python train.py --num_key_value_heads=2 --head_dim=64 --positions="learned" --init_std_o=0.0588 --init_std_down=0.0 --final_lr_fraction=0.0
Each number is 500 + 40 x the weight over its row's rms, rounded and kept within 0 to 999. Layers, rows and columns count from 0. Numbers have three digits each. The size before them is the row's rms in percent of the matrix's.

# layer 3 attention output (transposed), 128x96, rms 0.138, rows 8-63, columns 0-95
109:486491591507447513462501477547521517451506496577507550494517492557444522474436490527519533488494408543463450500535459516488475504525569543461473506494431453506560501436507539488469507410519449506553481533465515501519468480447493489544510532527496546399470560526428493518511612532528542458
099:499470529494541470506431541553466453525539479470515485480541468485500544525532509534472466478547602529496518541470521520507490538596497509506431536532550540437465446497500489490529512516484550563628547472482530457540530446491525450520465511561510612476497530468454495485449575521464461480
087:451423556507504470473518504548529542575503426528489514466519503455412498459463487461541512535497474531533487448522451526487512490468512540450501510523491521579500513527465453495488522506548545468466476404494457406443504495405479520527449516574508506480599467534534482556478492434503552549
094:525460514429467521534485488504486536569482477472507525496493506409457501542541562567501555514430533604504475488484515561547558544563534531502471495524507483518529526533468541508505515552510503519526514450494541465537570575488499417458473488588441515490478609531468458469509498524443549491
085:517487490496432546544524478479521420527474450490460439510490526460564487431449577486512569497533514554452455430536392529539492483474459582574511494498514477515489532548467524446520488544585528513514490450542433516507450492505511474460572534534552460527540534501524513468497508506499501582
098:490524536551490499525499506448511490466528533554565470512439469504481502514583564512446554416570477489481499517580526486528494545460471542558480497541401476414471548489506485430460533436540459551544540550493462502442479496569528507429489511543503475527478526473484572541548501547484484519
093:537525535546483495511460471525517489436555455514459539483502464558498421446500482489494540508552474487493442485532540473479416552444537477475444512502408458509582431444490549476424513454489476489488532499504475450406501486462487446523548513490456454473550475454477517562497577557541479547
100:484502468517449485445484438502462487491478568512428462508480540507508479500532462542470527516416479495494511531404548468402456533477469408427507488485546486469494470538513546601508473504448449554465510481475523494526542491471536429503579507499505527517416514498458472417468528523506458446
097:518488494508493534443459502535442440519521488633527481502558547467521486461450444468462447503517449456499480448483445507447501429596469535465542528516485478503507487481499490554540480457472523469527458498481463569524464501438534569515531575569572489458517470512478508471470460440432522469
090:508490564446439469537507537472464458549484460482433509510545572447527387518486540542547534537495512511546512447474446482492563500489490470483516511543490454545563465553552539549531437548489432531509506502499480519482490490465552453479526488573561568546497497501515535462397490506431542492
094:476484487474454509488464497557511521498486635486490497504564517522484534557527444499532583488469452431482516509455516543550538481496472499442564561550538489501503530523452540550538490501512494503553556519498511547552567522494514577505416449466506511559440514495481516502565421466511570442
065:515440570506515526545437466416484508526423544490547427557505488468480452524553484548468471520469502501507496529491449474517458513530497452390476427474465558574478454540457512485475478495425472529488441508467517493478508539514533550473428473495499531556514475476614458503449478453511491486
079:524499504525562453563562522426543496487461434579498532483502435576568543478545519489500556457509488481502591540535456525527476531521437440556511463459476522534528512421513482424502498511503527537460431461552466472477452501542446509490517593511505585478508494515493516493501502485466431497
099:498476519483490512524440443507568496467469573513548517501549498436443503541577420532441424468417450455470529465525536500505505508511508420456516459547469411426557500491549531544524502482444481478467518524508510489478505595563486485514496465505467465467433539549456460528528455489498508472
091:511456453448525524500432546540559417481523454456506508500566486452478514508516506505465443464475536490491468463561477509495424585571441529538488526539525475499482506496432528492584434452400565436579581519487494533519493482525493543486539576487469543500484505472463515514542479518488495518
090:516452552484506451555533493460443476556484543573540470515527470471461558502516590515441555484468519536479494446490519524462516508523514482602537502489416525540474497533510540539556523479438458544480479508500473605496484504486546525500638510531533462473544527533456505450459525477525525520
087:508501508559581529519546537475455516496489449448520522455465525491470552528476582509504452553459519521598483468476562489498530494553529499503445519493517605531529519468519514504491511556503522479484466522546556527580547485528462483532442443445377526486485540525553431568467534485507517500
103:545511528460469472561477496478532532475426410499517484516514484524501380451424523543478523539511545494535427494491471475496514539456507473448455473469470461549522444496493614479573523445493537537470461521485495486440462505525574474498544470491470515468582463457506552503460508421479522513
097:512525484467431555430420517489453494511471508487447469464497547475502384469485479565513592521488512500465475513493469460466586519466494485452510482532473470571514494477508563550536415499507454452496525519462454487474532504412500526482409474489513581520499465466511504474417490542548519472
084:517423483459430492542534494433469499527507480561591497546462452496560417459459504539453529480564528470533405430538462518554506492500500475524486487523475506522519474512507541469501495507482507448483494501483393474493458479524564502524534488517558452391533510433474584522473486494527505543
082:540575451482526480424447504490467461443499556468508521539489530518588493477442488458536509549499502568466529533506524472417510458476513511516554485513528538476494494450502461575522469446508523467478524487553472604501498502411508522439468520485483473411481509575513481462471582573500488547
091:479481512481555517517537522417503456422479499543542529501468421423538524518607504470468553512498534512502541499521427544492463478541547471608535460487468536494498528530505492439530455505441417495452538488540493499473540498555512511464499563579516489488468470538475457523506561507557458562
092:504437494491543456502532442502428460403511448495501507526460545537546436489485514419534502550467482498606498430458438576524549465526518514540507479489558440545538490528476421470506447507485514528439482497473494559539483482450527540498499527514493451553565479584494489481489550494445484513
100:515526439463483526469538517455414519460529518479471529540495514531543524527506489489532459488507505508459477463468384469570462452482536585609573505495518566483424501449457507485495424557481480497462453506491465480503483511491495482480502562485487498458458480571428433514483588510462533525
085:465532381545505553529527523549472498483536436479408474550487513471465518483536526474473492496487464529486566513552518479517478456496512506537529577441521494522508486489516526442502461550514517454491454491515470501546414503501460536508531539516587488548577509506496456528512443346481490482
088:448498493537500527517549513571494516503522437516453542423478513451457543526450579539502436573484570552486479508450481524541585490502495515533447525508478429570564532503520475506540543557492554432492501490506519553545463495466467436559499484478485489542513531552516401469455511527562491472
101:467486520452502439430533450524496437485461525495484500467543444518581447469427513478487469574453564453541445498442529515430450494495449445475465497530541529439519476479554454482543528486464575515515549456554536486476541440554552470477492488521479577500491412492546521511461543501478523530
090:526429565467551433508499448563524468508552503511436527504594544546518468486499472370588472563508459455568502453487510483463485496500534504446494522499492515497505475496499500458472499432549523454479548527534551531411488508490527556502452456531494517479531435481553526563505513440492495531
094:438485477448480559522440468514453515525464514438540425498456519445471473477467487531440413533501550474493492480439502525497560456467549482505500504477485425443527502554555512494525527573495532488471479490467470451472489487483557445538467377495545446456567504559462472480437512444530532492
114:502468586487537539514468518528491466412499393463479489499479499569497416496515468495469410486517524495530439435484511475473420425442487509541428515469500518509525447433494467483463503488444516593532517484466474487523513447453508495519467459531473495517552486442534478569468546453458528471
099:497516536465457574526515512420457485573477413494545468508435546446489427471514511578425433491511532535463442456483498469513524462468530524579481479484513491517498514516579540508510527559520496513461440504480441444481482517515509423510542441570584444507538529526481504476442495481491530477
085:479584451495481553477503551515459550568504434409441470457453504475522468501429494506521496557514572507524423480439497503506512509524560516483505519474471485560534469513485527508469534574469497491477453475502511475520533459449501432478591492413476457511619541486523459500495565501534523518
084:454454484523462458528507559535460515549590491497463522532535415472432540524497511474472558449533533514492479502541501537566546516463564465455459542495453508546490430522506533495480543448482403472422483453523508552489444545461476521542511574526479492457490512505454460441460529415480457490
094:521537474494485570602468475473562535487477479491489484509522559523530419488554474562508519535495523475497473502507507423527497527402485464504536530473510451559514527521486618542588512563516507526404487531494522449463436549490512489501497424512544477528540476509546479485499479413527502469
102:587522459492496393527510503478508578466484494475565565593528466566501475460483478427520573494580508466540562480445459543564517507433482518492535483501539505506508461489454504527516478524540516486503434512494495535508510571490527518498504553454531422470528476525464541474503438549415487521
083:493547427501563455431471508547474500410496491484456515447496457560494463471528454398538534503504495422516540501499496531474450522477476494492482518503518471481475479408416455497471487475490550497486505476477491446478577461490483520507451486424413472510495437496423477511550459508452413473
096:496526532507501535485559505480500578583480546467557451450498494435514534509541544494513421522525501542478485524556550420470512507450518481503536469473488564482498535534600501568400533586554456502543450485473516516482503526504468470430523484556542451470546561524522492521503474498450466447
099:567475506516553517498455462545512435435469514482441439449510474449498511510564465538548480570530465480473591453511459441414573530524461486514545440540512463456523440549515463572498424530495443563482534472418480485482566483501528475508548521509507491552516530522508494545479477521517541506
083:513556475518499478525530562482474558585480485515525548478513522536445464492441568494498483537532507519502447484524567494433465564468447474455455553522483501517526554471480543595553574477472537604481469476543527533548566499526508484477507531535464501475425537498509489496460501472429505402
104:454469557466557562448482455468589518530489451503549591437461560490490492512556481524504466477440490492558516499465474549510477467515530524507460432542543460527490560527541483456451453491512500471530536554571540493488468526487442495504449490567529539510420469440546484496552460539585476516
092:507471480540465435501535475502529535425536494594417531561523475525518464550566434552506563503474482523473491539514486425561546510515478453501512437519485484476524488507559500532484474525537421453406489535485522474471371571556509487499468552539471537505500490531499501474487529524471474458
093:517530500526531474486528499479473504459475428496471508411444439554510499423478516532518561508505463528473512532484528432348436537470423438527513490450452566563503514461559474493500439571453482493512528513517474500473495463469501467433562539508536493503532434475520499458512542523510508525
091:423491559442478510532507496480516538516546526486562565496539526512507406510500428491543538491464471451578475501456545514513415432468558470484482487512481474554530504497506523538436575507447513523486501544549465486441482536465540456488437381467479478488486493465554496484505512458551546434
084:597482538511476476516490500542544478452516509453436541603489520577442476479512514514489534515530474521500482456501518510493443535442493482461462494528516489424539472481522538503532513456561489567491534486543477485499563585588525422539495529500482435459433539500490497576530514497457549592
095:512487477508521440594565525474558481552532494516443496585511550535487470474523530514495628478477532509562568541508500571564543516463476454556486526476522460529532560507516505474555490528580550494500508506498580501481478528537448538557517487494540507540561485509550546498539433510512447497
108:520510509502504503553498478493482517510496472475508464434532509435507507531523567564472446434414523501544500484594499445594600519500502461421509453456455482469571547530564496500500478561499526561520548551507561498492501545514411518539492467514521417457499489512463485498561473553487502515
100:564476504500523431538553459467442461511520489552449501511548503559587463506521592407568590538497506523550493471422503527545514466540489544565500517529549541498484496472426508471520489459576543575526545486505489527489537447518521527480479460575500532537493492445498521513483488482470461548
081:454489543512537572576490557538499546509556486416495478529484503471441522505593461533460426421550514445514506499526500514548485453443487558469517520469427509503499520477489470511502558487395444567465515466486491489484550540478470520527537480425436435526475472521483473514461548508551537505
101:510475545453565414483515519504501492481512394465509514473570411449496481501488531504511458575500584521537472462472516469448434528534516509504462484511483542468500427513475528508509512462420552532556544470506522474456511463516530421495601549568479534467541464483468467513461555467487513547
081:489508510540521539465485459565537539429453423516515506455455444470444523466483481573412437503490427469497468515491528516457520492506481490474455491478454473478569478453512409539466527521412485489512491437444498453495557470451493424509511503444418449472514509521460482492467507593485533495
099:467508545455541496493490477524485484509497507522485574446517503500447469480594466459543502476551424432492614477555448490480459485412497503547501517530498491519469518428506441482427501564535496437503499500496469428428534516474494472540428441514503492491449450493464498526477432496470466417
106:527464497413494484446485494474470475473470530446512500502505563472498508464541364476539516482489490491512524426510451484471473454478518545544540463550514497475496553475480459545477473466528422472425481533558480490466525551471479565453420481533414522476481482546461503542503480557469602458
074:534566462488542477559561506432523565490495439462488521515477502528545507490487530552571604510532431527554547497502486475490499492544531509564536530519576474557488530506522517533519499513458404531473425534483475508505489461501495484539565527517521507472561504530414588538474556457470523435
109:483542503448532538467432549490527549582446495447540579488483541437436560506587495543474497473483495517526596534492509561482466523504499523528506526529485481502523593476476554475486527501503547510546538549594575474483584555513505508459510480544469538500474526479497455503554451532501559515
092:519587475477458595486425483475525463493496437461470496450469547440483453518502574503439464493466478444447435466493488466509487470506497552534460556477469456577514548456486526471513500513465547425516493545510492549495527532492492435499530473479518364550533514512484460486528464570484496462
106:511523416551527472458519536474516519514601560557438542539532555496558480494551420489485564514506474466604533530478543459462501515571497473481508514515535472495480537501504515538528482439467436478448518537534570537461488493511477547522461540519479557473414426468514531525518518560555487477
# layer 3 attention value, 128x96, rms 0.161, rows 9-63, columns 0-95
096:517470519511487530497573482467486533463433530512546521576481535553509433447476495457483530494490433480505498506495532455437537481438520507499617480523482476571573568517515497444463490481504439484485506519553469508491484511463487564423526532423550396529526468546526496474508423525505533547
091:518579462518450522498468551438481481460445525454524506491532468481555558590520544562439478484515529449467487551481570457477492498472528485522407465469530420422516497486505546550526460520516496509495510542595525546512489522528532478516542492405490574474433539453477514459475505541510483465
105:459536501579484466486546544512505492476514519546512493511533509516561468489458493468523445465591474348531515528464543476509447469433509478506514557483537495483506507452517477446501454483530492442537442498506465460484536477452514587538544513387506474474525405526548506475447493491531469523
087:521497473510555430425485501525528534485481536503591554493491477407514517573467439539497473496494522438510492514506563504466500537486574462456427499481523534491508442526535474584515499525455520520572493571517589540523514547554508535577498524455452500485546500506545445539443479530566501489
098:531491454452562472507486446553484473507451453496436523528516542489560456490472420488523484551441483554508483460481460463448475488553541489487495537465611520532523484563483476579527484573434475497456513498503561515567493505476492443531544533537501521472530501591534426433491540457510461457
103:445500527432490509502521561484506467510480514502496475520552495464474534535429489483494468520467521479541531530433470515582592454561448507492603477500528522509384568551518466582495489536519522544467500518475502525555468508546470533463514484518511527449419529528497497426478434446501515430
100:561452502499507521572503500510507516503537412484540433492463469535493495423488461413564447480566500500540445470507440478562545482506486471567495468557502500506453497460571436426436492450530504462559411535487479503495536499496427543512420502531514450500530486472469483550502462489461507540
101:532483469534496505549519517455567559469485537448469559485449480510479542529566532476532506490432571536478495562506505462446502523423492481537414457509508530460503530558591514472468482563552443509438551469498499481468498455510528422498443488510467503569510541467509530581558483534556485559
099:489479411582503543476514469479566507485474496492572486493482452459480583479522444466460506514483476457473461571466564503568480498472487494513434436522542516465441517511533512438433495494505572512566423525539550459517515509502434589510480523451437495538546540504523492486535456549549509535
102:527534453577560464527508538437543455532495426549493489512459506532527503443471543516518544535524548553536507571508508496519466507447500487530453489501467553468511441415517492403465497463475495472427472491504475505474448470509462447596522550494492535494536502553480495571479601539442481546
075:437523421535474509459558483577494599465524409506476529485529538502545491443443485470466540509465478502504475417485535585506463517513486512542539566562548441493507551462521455477515483512590517432559562482496485485494505491444458488535500506537576531480472496448452543486537490529475532500
086:425476497507448479462460503572516499519513518422567495515446530411429467513461510512494486501510507531480437441502535479504512517464550575472412525530542491488523462558468497509597493496567472497562545507446543462557555474502546495475453478463521437513487480517545424445497517575543505517
101:502520500529529467519555543528454474503540437517441445509526496535519488471482538443532549547553538563532487549451468494469445494486455571518469511493524553519417517473488501430480478580576472506475491500425482501518526401424509568497457512566559503538477428466499545517507541472448494444
091:459520542545493434515569477411446507529497524571491516500511535533503522469493526494506588545517494536472545586464492499476552453449594538416525502481450510466545483451550490502437505580567471566476478478533501480472449453503500468537474441500555431513525479518510517578497486503500534451
104:526515458526505498427491500529557503520526427472483536510482576471537474520531459447575444484475500497489482461545494456523491487541504527450405541489575490465534538472539534490452505559553444487564549553507496446528556503529468439516409516489530542546501462487583488588516431496478496552
090:463554514420427479467480507500514513524522559529444515529549545542526435488506478535474510498500426456424525547524470551524496477497469512465540490466454456515516538462469501509491562443453537467503559420478427463426500480468507593441512487470563544494468442472465570411534500465493511487
099:411530448500524484467536511489462430536536519467457529458534487477421600572562517461472489462480508476450508497489523560540455450577501561534590526523474480509476536476503451550470515581531438421545531491507511483532525523483439500491484511465474473474438486553465486446490450544525541509
100:437522436533485496576526475409534483510513470503527546513528502533498548486480483472455421500470497460539500543454559559569475464467464446486469511481472492431477498506497475432419514461420556504527443472566545520465479482555464527532564530486488438496516564556474474536551484495408507514
089:499553494554557507461460533548548481465503528509458540426594527460465517499531480482520429457402533502469532537448492460452490462490462579439477508499471464505492518534512521563485484525495490557513565495546623504488513478477441443477527546463446547520488489545557455474505465493519574504
089:449431558511486570573502472468554510503493524490480479483451469512528499571499468514507494446410491445536502494513508592523554526480462487510497528460491508504481517558518516447393522539456503547459475477453568508499549471575482537556485436490512492577507460431437465526561428473479478513
091:519502501582448482458456447588506530550500495492473520514501601492551420455458473530482423454443457538444455483505561512443524525445435520417408507507577485477516477529547538525495518519567546523572490537449506494543507490495484512503470514508553487486521542497540516488456478505469516442
101:463507547534424548445526530542580580588459511513510521450469475453494521524555526567470471456528496517395501536565518504457448508487496445528473498486477584502463505488579568520498522580564515478563507489484571456524543557519518457491466469528443533522488476466477509506513481526533494519
102:474514527562542468536453457558596471519468551528511485504522416446463483500508496523516458462480470544545547544559514553460549526491458443405479497433516482473546493540549487491544500422513508516523535449520502530460585465530516488484475469488419472512529509467563522482492405489536451446
087:606491573465490453466443444485509474552480547538574544461474527484493487559473487550472532511485514513495461472487450496474526521533460459426436412563554539436508475502439477562568514479562462522516537503533484509469499487497552481543497473492462457499498505494492546561517540624528493509
090:521538523438426486452466540442466488579511585480543476529495481521492504462562485510505528460516466445510513481558533479441424511495539474461470432429480540479459508479484541490485513484532549508516480486535473416509531571469573575397547512460503516502502436477496545561504503488460552557
092:515462498537506560520486538446503559496509497496517520489490487523513552551555468490471601419541429521471557553512496489507524489421526540545533490497488419619491492544475524502443472475501463516498445537462512484546454509454406554464426532488554485480474531478418491426482464504485507517
094:463532486496469573446519553444504529466456467495522469508491432451500535565488531577409595455470533514446527548502459542542512512513481505539544492497513502557490523470498509575474492605498521539477491489453426493565393470511474496520478506479503488517452587467453564487488519490500510454
091:589528512565479499442522484479470453480478503585479538479554488545504515540558483439481472455485484497510481495524523468409417489536409516474514441495494534547462510451450489465469456502488407485530499500534507541488490539468450529431516610519484507529452411449503524523527495518432489517
107:542503484470500528475539462501498502501486540562494515509482516497499478536500471490453551460437494523471568577551474470469531530559499485439617456521479454459434536598541529510523494523549467454471556481490493504425430518533494506442505497551522523484466512562425549433565450500539427520
096:593487459489522500486479433611493492449510543551505494465574460510456512534546447419559434462482501485535529490523509507442456490556476479401491456480468463474466482583506488508526427504449432519581535511508515533444524493466538565454517558513449525476516479490551510488520482493524477519
094:502504520490443466472461472449501483464525582562520562502529513472482573476490500512439428506530456429516561514533555498555573435492454472482538442536480498449498499502508501510528509381511530512509446496515477487467491570537469534488454497506480536433403424477482497474464405492527528519
097:483541527495511492472500486466558463507422492455513459501498539449489477439435524537494484576486466468498513475461520460539471453534425513503487478477572459496512582467486531491528503567555596550517503576537450419534542458525513521456475455394526510516517488538530493559486468558559540548
096:524496501479507435418532485515426441531497462526517438481511439476406588523467514465483474476527509565536486493516477612516483503612490527447541447521495497501454435495554429496503454505528505440568483492523469539492539503532519544551533559536466478511462497496455537542530537552472503492
111:369497540540524542491557534538551427544500512495483462450477437438460541492511549546552457508481492522444451485512543493518453509551507525536477517497435547562509506496533494485519529472498460504475573515500525486505539461532487464542563444502377556492482477500551503471484545517584563490
084:427474556487427482540535469429476478592523512494495498535455481564441501520437593546477455494555466600473457549504467494518510483497486460479547485472427510482493457484538497491512530479506407478443468470451480513520443502571476478485527495538467492461442473550518551429478563477530514476
095:603463511444478534500477491533460490444537441513463508531489491502492468506481403464450502478502502466543509449453486494498442477572451530532474473536570435492486475575498479478548501395453512550460531578508502542444549475496539539547482484545490517529459492430541504433481530444557459526
104:471522524515455486497501501453448552508538483464565523566471521517559468504476500426454465508469523587522430539471506504522435516486528476519464508543502573475439542513540538451499529489488531446548506622491518601497501511471461574518412506594516479527504511492463554510536510459466485457
087:463504518433479504554504484535527448498554508486490426530491525526513554542548482480544521495525496519543520544464449516575534443538524550546503436440540449493480473522525466446474495517520445436481476497524460410454522460517483540499462468473506550510528436540509511431548487496613508622
109:529499458529451510540547529523451484456541519490478441530566482500516495436478471487491518526534565474427495502487509470488531542480547489505487511452444478509524417478501558564529460515474544530502434460441464471495457469517576512430567535530502484501554621520483503501456611507420525462
097:490501542454549584507478511534472493559473458424541481453474427434462488467498555485468446521519498523506517484498501530477452506458503488499515552515590511565429548557518499475524543521523580531526525488512524535557643487395531542514516474515515413498499513511500515544493519486519513458
096:553443521449415571464476509458507498557512511474521506552473556469511498523514438419522424455479531495520448465495515531583559490532509563491448487559504462466499484597495522558453504381508521508529493516459546501480492518545442504563487486532531488457488592470498483505523435519490485498
095:583484454536539547488533524522532463451493477540418423504516501493476610506495538514475521487505543491481542483501475509569594550538455542482579492479500483465437499483542539480520404504563461507461493423444534444548452478498473511494559552533496573468485458490466510492510520523448480532
093:422554502456565507548524490521539459488473520550537440499550430449575452547454452442542510493497517488514515540436462510509509499541463518524555538489479498547447539495433487515474514566489511467489501517471490502534469433447439585514504452525466548474497472511474538390467464507576467433
094:487486506486502526405511465530482516523470471499589503443489460488477509506501520521523453548567477491398441434501543464505451502540574529435485547538483524543474415455422491529545538503522509490537488525558443474562472562517564490514558529450461492489503506487506486484459591526465573532
114:535486539500447502449470570476532465493466540517490526509513511516452508498472417450494507569552470497498486484458542560476390452488438548595546551512477511546464466473471547521489465490589529418473437455487489551505519446499595510474522508477500544544474533457533486494481476425509553514
096:450503486512503529452466531565582540491491500463579521508420500466482458564507463577491487412508482472466515518604447508502498542445527451496527526463493491531560456515551495519498522538460452481507507503496524478551446552507505451539485537410440487521535511614504524426465517501526551502
091:524565477491477439460475452447508435468436518581471477519515470514500500431418543503523504594493422594509542444553525479521474562559453491498536488476505475486465542485483532453535441543594552440485530505522457532467453478512488493471464469535523552476513463495497495488570444459491478490
101:483507523521459539480487521464468476510494574480479520517498509477518540530519501457452534447514427485466529529499509507537577490487518543514579495503526432528523553511587542542483500510591430500485480573519472510528505468442468578453408448413516467471467514505494555447449402489504550455
079:490508533487434457552484606454415487518527570478466517508503521565515482491512515439579476538510497499522501491501499445504438509488479521548539502522486502534398581532511546475495476452539501459427560531474521558483487550464473521439521476561566527497469443468480517441575489429494458499
111:515481459536475513488543484483498490492520466500513438535521470524467474499453528537488503503473544590514416526424481486496488555565514486418429462422499509458468487541478531518559437429482484535501509504462456530515442464547508544467602567495456503502522546495601550457543585505509472489
109:430530500570527530538516479470574484469520484565449475506526450508520488562477601527482474536485484530473538601510544525503549525451469478456462536452479512484461475536546521452516461542433548520500523475464502557466550396548472513549493496511521463484487551469537527533533518446521400453
084:460467542546477461467476508541501410493542531508501487468493562474435490547544553503485397505507572530469478500484488520565572518498459502448443501493447568404506502488530542464510520478486539491511558495504542515471583500494478489503419431487450459508520543536563432451543455535536469545
113:493512478578442460544570469483496448460565506553432475536542502544574486483456512469549544548521512462498430483463538478523548499477519516473466483488515495488539424489473476522548456488499442508499433431411400490513438429535492510522543546420533471454493504530522537489495555502485454469
095:485452529486500419488573521500455523542540546606505523503513513533495524463465423515580510493503528526571519510499502563505475512506513434442523479462448568412474482529510497534473451480489485548471487397424450447494408505522523534521545505522495555446453499487524531534497538451512474544
109:477501547465475526572505465484522506442467475465490462473506473556468525442465558514517457552456485548413497493513459561575570504426478483499503513523455545532521461465525530482439493533502629513471457453500424475568485470479482474493516487498539434533519608501464503496513509437454542495
# layer 3 attention query, 128x96, rms 0.164, rows 64-80, columns 0-95
092:551473536472503512505480515471485498545497502520588533556509607514539477447459488541435546473584494470469442512472462444447491491483494519533527517471506515534494523470457553562426477518506469480497477510481449508548486519493559439434528489467577562430546423519542477467409546552505466488
097:498480605439531465528503498449518539518472517514579510559463524550442404558478484481509507517521489536543501502457546443512468518456493476540482509497492533508557445554463471458520510397540529550474483466579512515456591452509543448499543590534478466484530521560469491557528509491515495535
110:538511551460458508535517394474563480517505519486445538518554534512494572477474458535513592452392471471482531491529495454477510532539529521498470501510550536432502458516511521549479445545500517496500511607526548503483461526522535514440482494521397496451533551497542470559480433455460514475
096:464459540427493464478512547403519478592503509502544440444401565515497458510530494582523485518474520507542519522486492434551510553490452528479511444525480549591389445525513519501452466491521534534550478478470448547562527482534522500502506521466470465471486503494504492535506526412470495479
098:471491477511469494507546435473490513515468441550461501530531500457509483516523555532434495427446543541483507508544502452538495506506548568471491480472484556531443486434463530439518429469523497483551478519475463553566435459533422614524471531582509577554485555501461471444499490458453497513
101:501493517499493563453465546487512557503538513475541411532517447523488459490514511525501461451530577500537518503529500491497555485440495559483512562468477544529502500531518485427453600543504598548515533538401400502505479475467487536536487425511529494459530481563459543512518577533545484535
111:528497585492450541473571429534514515548554507596488535485529553509474531426483417507448526456553551528464495518517472510481463503546549507448484551506497508469520458558438495541461511480566460512542513524468505492478490546538544498527518440584479478407520524477402462505488474467528514456
102:524569445502467438494554473505525499446436576438548559480494539561475477474507471408485478500469531509451507524553540439356475483502494542487497468491532508479451514574529518525492509500506430493486465511542510448450497442528569483436480443548460490492548493518479534504475520516436518460
100:482485490502528521480499482514417532512536496538535495476499499432457455582487529442458483436549541423541493446487533447512543437464535497518533551454522459531502465545482418463586523497525446552498581445540488562458572428464446490479485485503471486530501498531509534409518462510496495556
105:552477538530432532493518516425507509537530539537427446537529475469507480549539470543519519454445489487481502481567510546539488460582506524479479485565445474519462548512499565456509458472513511531496500550502497445469412533504457494482499511588441567544482455459513563596501512549538536580
115:558510508495463447495538592547441493502618532481523536491570437507438499534494482416522515553531499415507457515479475554475496398480504460482451506458487545482511537475543521595544551489502462430449463434588507524509509531513496540488513487497495468487504466449506499486520535540499531519
110:451515519553475459479553508466500497517501483518484458569481479469482471512462459454430415425507477499508521479504508472542480447539491502509536579397428422426532513506489477477504486466541489527521472507528544506526497531477514524475533527500490573533573442516556436409405474503527421514
124:505555455499500550515498503506488496510539608451458523554466440509607475501480514468468468467516497457472524582465536457440483497453451458499526493515586479454537535409459572583552510524480460482528535477509551481434531525555528517495507535508537448461479476490452448464540488512491545441
113:555515438549460467493471510505533452466466432492516490516478495523537504523428534536495540530485455481571395495448469575617573482563522495523449471531533471479581487503513532441504468507507519517490513459564515549548529501499503413496503528413494495491583496485499453484457540498510517549
097:503521576516424473496625378507496453537496533520489512545549474570482514465484561483491529465486466610461554463526475481535493472501518453501541506520447502553541528510492527506551512491479448503486482494536558478509498468478495479512536563605469503481543514488487523537395476497489458484
116:506498485492460419513513493554441480558443485548457435499434510444454488406557455456604520535468503528531539564427453506509513535556472503519490512526491448479478482516474436451518465454505504515457483551542513476523480483496466594481470448506486514579580508482500540466487468477429491471
099:533493536581500477451499460532497507512531536539561563484444419498495512457551501468507494512437479524466438503491534555491492565476506448508483502546512543419542467544575478528441550445602440499545567504478481528497460540501511433537506485513480415559450526485494505507498547452468428527
# layer 3 attention key, 128x96, rms 0.156, rows 64-80, columns 0-95
096:537549478513494431503484537486489520501445504423428494484501490456544564423498533537532494551595486462485489458472438465504508564525387502476477543421432550489479502495490479514466560518498558413531525522529466519483488438543468536591510498490538481479507533446537507501488588503492483519
101:491502527504603541499536529502548449453496530468548517466449499571504473519524501529471467526505518490548533487490489580452475494451526479489511398564543484495472442501495520525516535495454507581462450487536490436520563518500536414416497489524410479477456550457489583475543503558524555481
116:580513488477505457537503494527553482515398473467536476481501485415423483478593528485510510466513515556536544525564545484507551524545437464576510530442488530462458469513496505472394447474522415523444491523490442479535509511534510471562558481514547446545544499539489557493509516463467487493
095:544556512469491517394475508521485561533515512501544453522495433519511432525557445556490493472473510503462539481496557557536501437472513491454458473570582480465491542455479481491427503477528504505532399480489485453578484529459444517460500450478493525476503524536553578502510480498398464450
100:531495535495503544459474533467514543505504453537516478515524481532473472519515518536481362499496544526460514535531605514551502403561523539579525482528527510527449489527456441446436434488467566539545479449457496471505465476475422536500501531516492538534466519528481524508549418467512444450
100:480502498498484567490499537477486547489562488536500501487525495504462446582505530589504447474499536528492466555542536469533518438418572467471593486547529428541480453494494472480532524488525507524538452544413474462520480527467562516498512414554469546467501434478496552453551410501472488464
110:529463561453439495512491468518547504494442554415493497490490479506459549467546470532567555520561493507551487521500462467517573562464492497543492512503476520455517512533597470491477558520546541490503546487504440509524445481536479624600507459520531458453477537527469525535496592494483492448
103:543547433450568493520500479447477464530488520576512534517478474510554428515414478460499488434454425546535485516504536465431462468500447512507481446508540485470431485464509464541452520485484475521477469539432526538565471509476553459494509478445573447465496487514491577521570408456461496484
104:407428478535526487545525525457516576456519501523512400534504518558468560548500491561529473542473499488533472504541537526419502488482520450535476448558494443461496479563506464538615432485455501491530468432482557531533517498514534513447478517521457532494451488456504515528527442553495501435
108:423456580518519548482514530524522501450528453543451451584476464483560494461522524480494466484477510465521558504516475505526464532402538505541509434489539475466571569431483538511560520506539494569444487553512496452446486596503469529513468475502519533543419498485515462470511460560530561484
110:498510545489489424497507565472453523463525526433458521464541513426527510535487427534505547551469507526558417409500560503528560509485523497592498537506500528498519432543586554513398535508542481488483569499562457502546519513490511537515545418490489529464497480430541486506475527492513501495
111:382494466533529509483538517408481514487541396495500453519433468527478539508495528513455441483521498450495438495550465574487538435471434500532446498451488512533581554495522450511562531498370540494485521492486506527475471415479475485453506535430502480472498501495518491501540518508509472499
128:517547531460467533531486461538464538506453531385515530435504490461533558451481481524484575484522470445531492473506478454468524516504455559492516589493502495488463569506510567536489587556476516451516574447578512558488489519536493535476510550472537451450425472426495517452455541476523486503
111:474505473493533499543491448528505420451523441530410536472482537501519532514522510529515525563562563504503533515489459508492513496497447468520535563439449446478619494575429501504498500432445502527494537454583510453512520510557470437472519535479426556546485465505467505501451525514552507569
085:476471538525566480508572495545551435470442481444462529478503454455494562504471524508485508479515494468528456510524443473471502514554453510502464504387468591522530500453496505496478540497544551533509541558550491523517480455539466522567451556489478494477430565508526413520476616525552507523
108:484508446494539523436483511450449539508471444569537470552469496621488432532539527482462486511441462517498530517458565541545511431532538484537463448565532414494562526479525448468476446471504512496508462528426508483506566486445548464481520472463502516551522484535531545528545431510434509483
101:556485511457518476493503412512493511536550502572478464486489539535457390518498490511461459524477463500523496447486502462522514477447557426436404458551528420516542466505521483478451453530465451535434520463470502497493481587407530498453474446512517491451554515511545557518534470492459544492